python train.py --n_kv_head=1 --init_std_down=0.00839 --beta1=0.93
Each number is 128 + 24 x the weight over its row's rms, rounded and kept within 0 to 255. Layers, rows and columns count from 0. Numbers have three digits each. The size before them is the row's rms in percent of the matrix's.

# layer 5 attention output (transposed), 320x224, rms 0.167, rows 24-25,56-57,88-89,120-121,152-153,183-185,215-217,247-249,279-280,311-312, columns 112-223
096:137132126137120074145151130142144116166112106152133108109137100121082137161129135130130143159084126102159103143121145126165151141091124133116112130147118165159132161105140114168137162123141146087144129110110088103109136114102103140108083124158153113097107124162135142164131124158122111117125117167096151127153126102125116125141121152090
093:098079099155141118113148127116083106122114149095123118116143120124114116172146114119156126150143120147158140128137149105154101081127112107111151112172082148117169159170124164156161094137100127123099162118125132149109109181116152151135103104131147153124137174127133128096139110165108089158120135117173155133120130163132174120115099166150
102:112207124130108117134113081122123116140136113129110129167114106137104133135160159111150092073107162145130119144103152117148127128123143144084137079108113113134179140128117144136102116127131145132103129126139124113133125112153157133117159128109115175111107176119104122142099121123099100106162209135142140123107144159119119193101113055095
100:155155120171142124095110137171113138106131135129081119140104152093122143100123163172092108137126174105104155095128126145167149121114140145148148144159099134132109072087144183120110049126135146151102149121135136122155105115141166121113114120142100107108147115144087127093128124098155102120123085137162117133128136117134145132123147164155
106:122069108146181107148126162113138107129124149118154106101147147163139135127141109138143143162161111126117161155111110141097149141116111159119148084143152066110135155119107094132137129110145100132149150074172120142094109157116104121164172145150119157126137105139114185125153097158159153121094142139124089140120190103090137128112133192143
103:111162125118110138124112122127104137110099119133117134094145140112100072129117137145154148146100123081103141137147126134147136141150100137138133113134121153127134120113147074159142114118102128120116150087174119144116119138117115141086147157132155119151143119139115122084118128132163070120116075099115097101134146132122139132146117096124
092:107150111119102121110121175136123121097128101158102147118098148166122123107116111129159149103135127096132119090141148102141132176120090140128113099147111128154157119082118145139182131113116157111173138098116093121102091118088136116091162136126173095135152164162146155129095124144139143099083122145093122119138127120150137119171106119145
102:098109134170132151143143127135171138080146138139135118122136156093138155112144094176121194121171101120106142140129115157137125126133160139141164105105148112164097101112123151127099159111133107036099141105139124129157159104094136139153125180180121106109107120101133067091130072112148123130091132115146139124111136120115151122112129151146
113:148152139102104087167105116131164157077112133135092166103121130134104176169141125151120109143128143090148166153110168146142133112138107143136100105145125162133117154123114149092138156159121116038115155156119128134120117154120127143154150134117124096171142144090108104125146100117136103105130143091150083149090108129103121102130104110105
101:102128100127137140126153101119171128110113152140118125125104144137150137126114174147131137105134099097173176165109161118130136098122125095097099077138139081141094174158138145114129151100130096113124125116154160113139130107086112128115182118101152120084112156149148131169135141142135161136168093108158119109096120127160128145112118108173
097:138180141146103161147123121096114125105103121129114121143144137093069100172147160138141125129154131119134135134148144132137107104129120137155098120145079139106131096173113153128142138127097120157098129125102128109108120133118142159108147155175090082130129143147132110161126106138124112128129096114139129154136142111172158145173129125117
092:135090077119111154148130108150155125188113141119123122126147137150150116107126133076149133144126126118118084105169132116121159118129089165140124121123150092120112159095160103150139135125190126152147101116096156156110075134131126138152124121147149147094170121110146140119172106169123119126136138148121142163143161138145145144120130095148
087:146170157108116141154142133105140084133169137135126117134124150131104127125118131138094095131124150133130099077148136095099138095107128154109125146117116157129157176118124155094119147139129117125108137152120133145094095162125139117143117170170100130138109154182141129132143162119096144149126113170133103092140186073103115088131115125101
092:114162105144118138147083101124121126137141170167149170168138081101114133096156138151130078084121159146121142139136092119105101149159163147129121130120137145126126140114091121120134124132128151110156091090152131126128097169126156134123190136117109100116141160156144130112073139159070136101161106104127112156168129125114084157147116118151
110:141116141157159141128129157123143091140110097149091127158165134117144133103090128109127154144128098143152085139105082114110102108132111144136170155153129119100102134131103172086126066152123111117138165134147135112135150098113141104126135157130085146090155115150158146140128127093122127153179105123118086117143098144157153131146130111151
100:135160145097149106116150124088156168120124095122158138155128071144163123140132145167134110141087170155105105132090160110121164150103151144130096125090118111113105090173210121151108153146119156136143109155074107133125144141134130165129113042114090071119105118109132097128108112115092141106162103104069143147145109108082129158126113109146
115:149076112085136130098111150111114131139113121098115108137126117113160118159093101132155107167174135099154147099106129114139153138144126117089132110140162116079163131077121162108175085109118166133117136103169123079142128179146110133121126161118113136121130089114144152107114134140113153131104109144168129139146135127095121108149158102067
106:156134147124194125146149142150158135095116131132121158121139088146138126101134100101118117140164123126082159130144123109104106102105104118159120118132138106154100111135146141112096090144103180136118139163109113161130115182140121112157125111112132125129120130130111139138091151136129125155146146142081158115161104121141120098137161150152
112:106154154149121101084119113127110128146117138113131128131116123141125120128115126096152098118126100165134070118166149160122122125158136142157158137119156119110089153172130116136137088142144126161120115182144098144101112091144139108094161119133122158147137073143116103143115111126150110138151119127103137122173092140117136133105120115113
083:122150091119169162100119164152150113120105075143114073140124128134120114132163128162116123122131150097101134136101116121103131111159115093105204135145137115153173165162133148104104097124109124110137150133122141101170094134181127160144167122109101154126146127116136125107155078117136119154162113131139167143139158146168103128136117165099
087:103109152125174120136180138121172101151117117138157085130134130170173092141124108121094169123135127106074153124106114118118125145163085137142138153143166124128136120114145149133167087127168152176123101114124117146148136134172096137143111159176153119134139130114118125119114067197110164155090144117113159133126147096143181114096139167102
103:143118155137165145119129094177174132121150105133109100122119136133111131124128145154122128118133116170121113100118079111153103200142149130125110112111125139151135119161123122115114154134117151098085125139124112108119142162166143110148133189105126153140130110142136141136147081107118164133147103122134154137134116140141126166093108150103
098:114154064157127099150099129140121126108126149108148144125096111126132088112119128105137124080104083109116098097154123158134157109113122129113077150116105101128147143130165091161131135123137147150151118157125158143137081181126157137116100143118151119149140143128125141185149108165133090124127121151162133191139164157123135154127118138114
# layer 5 attention value, 32x224, rms 0.0776, rows 24-25, columns 112-223
097:126124123119168149146160109155136121141185128081118133139176112072143160133147117114144113132130100136128141146115126155168111144127088103121115116118114122091138096127124152089135128096105158101099143105150100093204126134118154101125167134110135123128131147098163070100131175092101113095124133138147094168142074168090140119142129115111
098:073110117102135096117119123082131118127109126126109112095129141141130155128127080126142142114087116134143094180185126159144081160126151149102107151141146094132113113163120135127137190152116148148167109130127108160127108102123122114134136126138149146147127083172101163125152127115107108173132145143119157146110143142096166124141074095110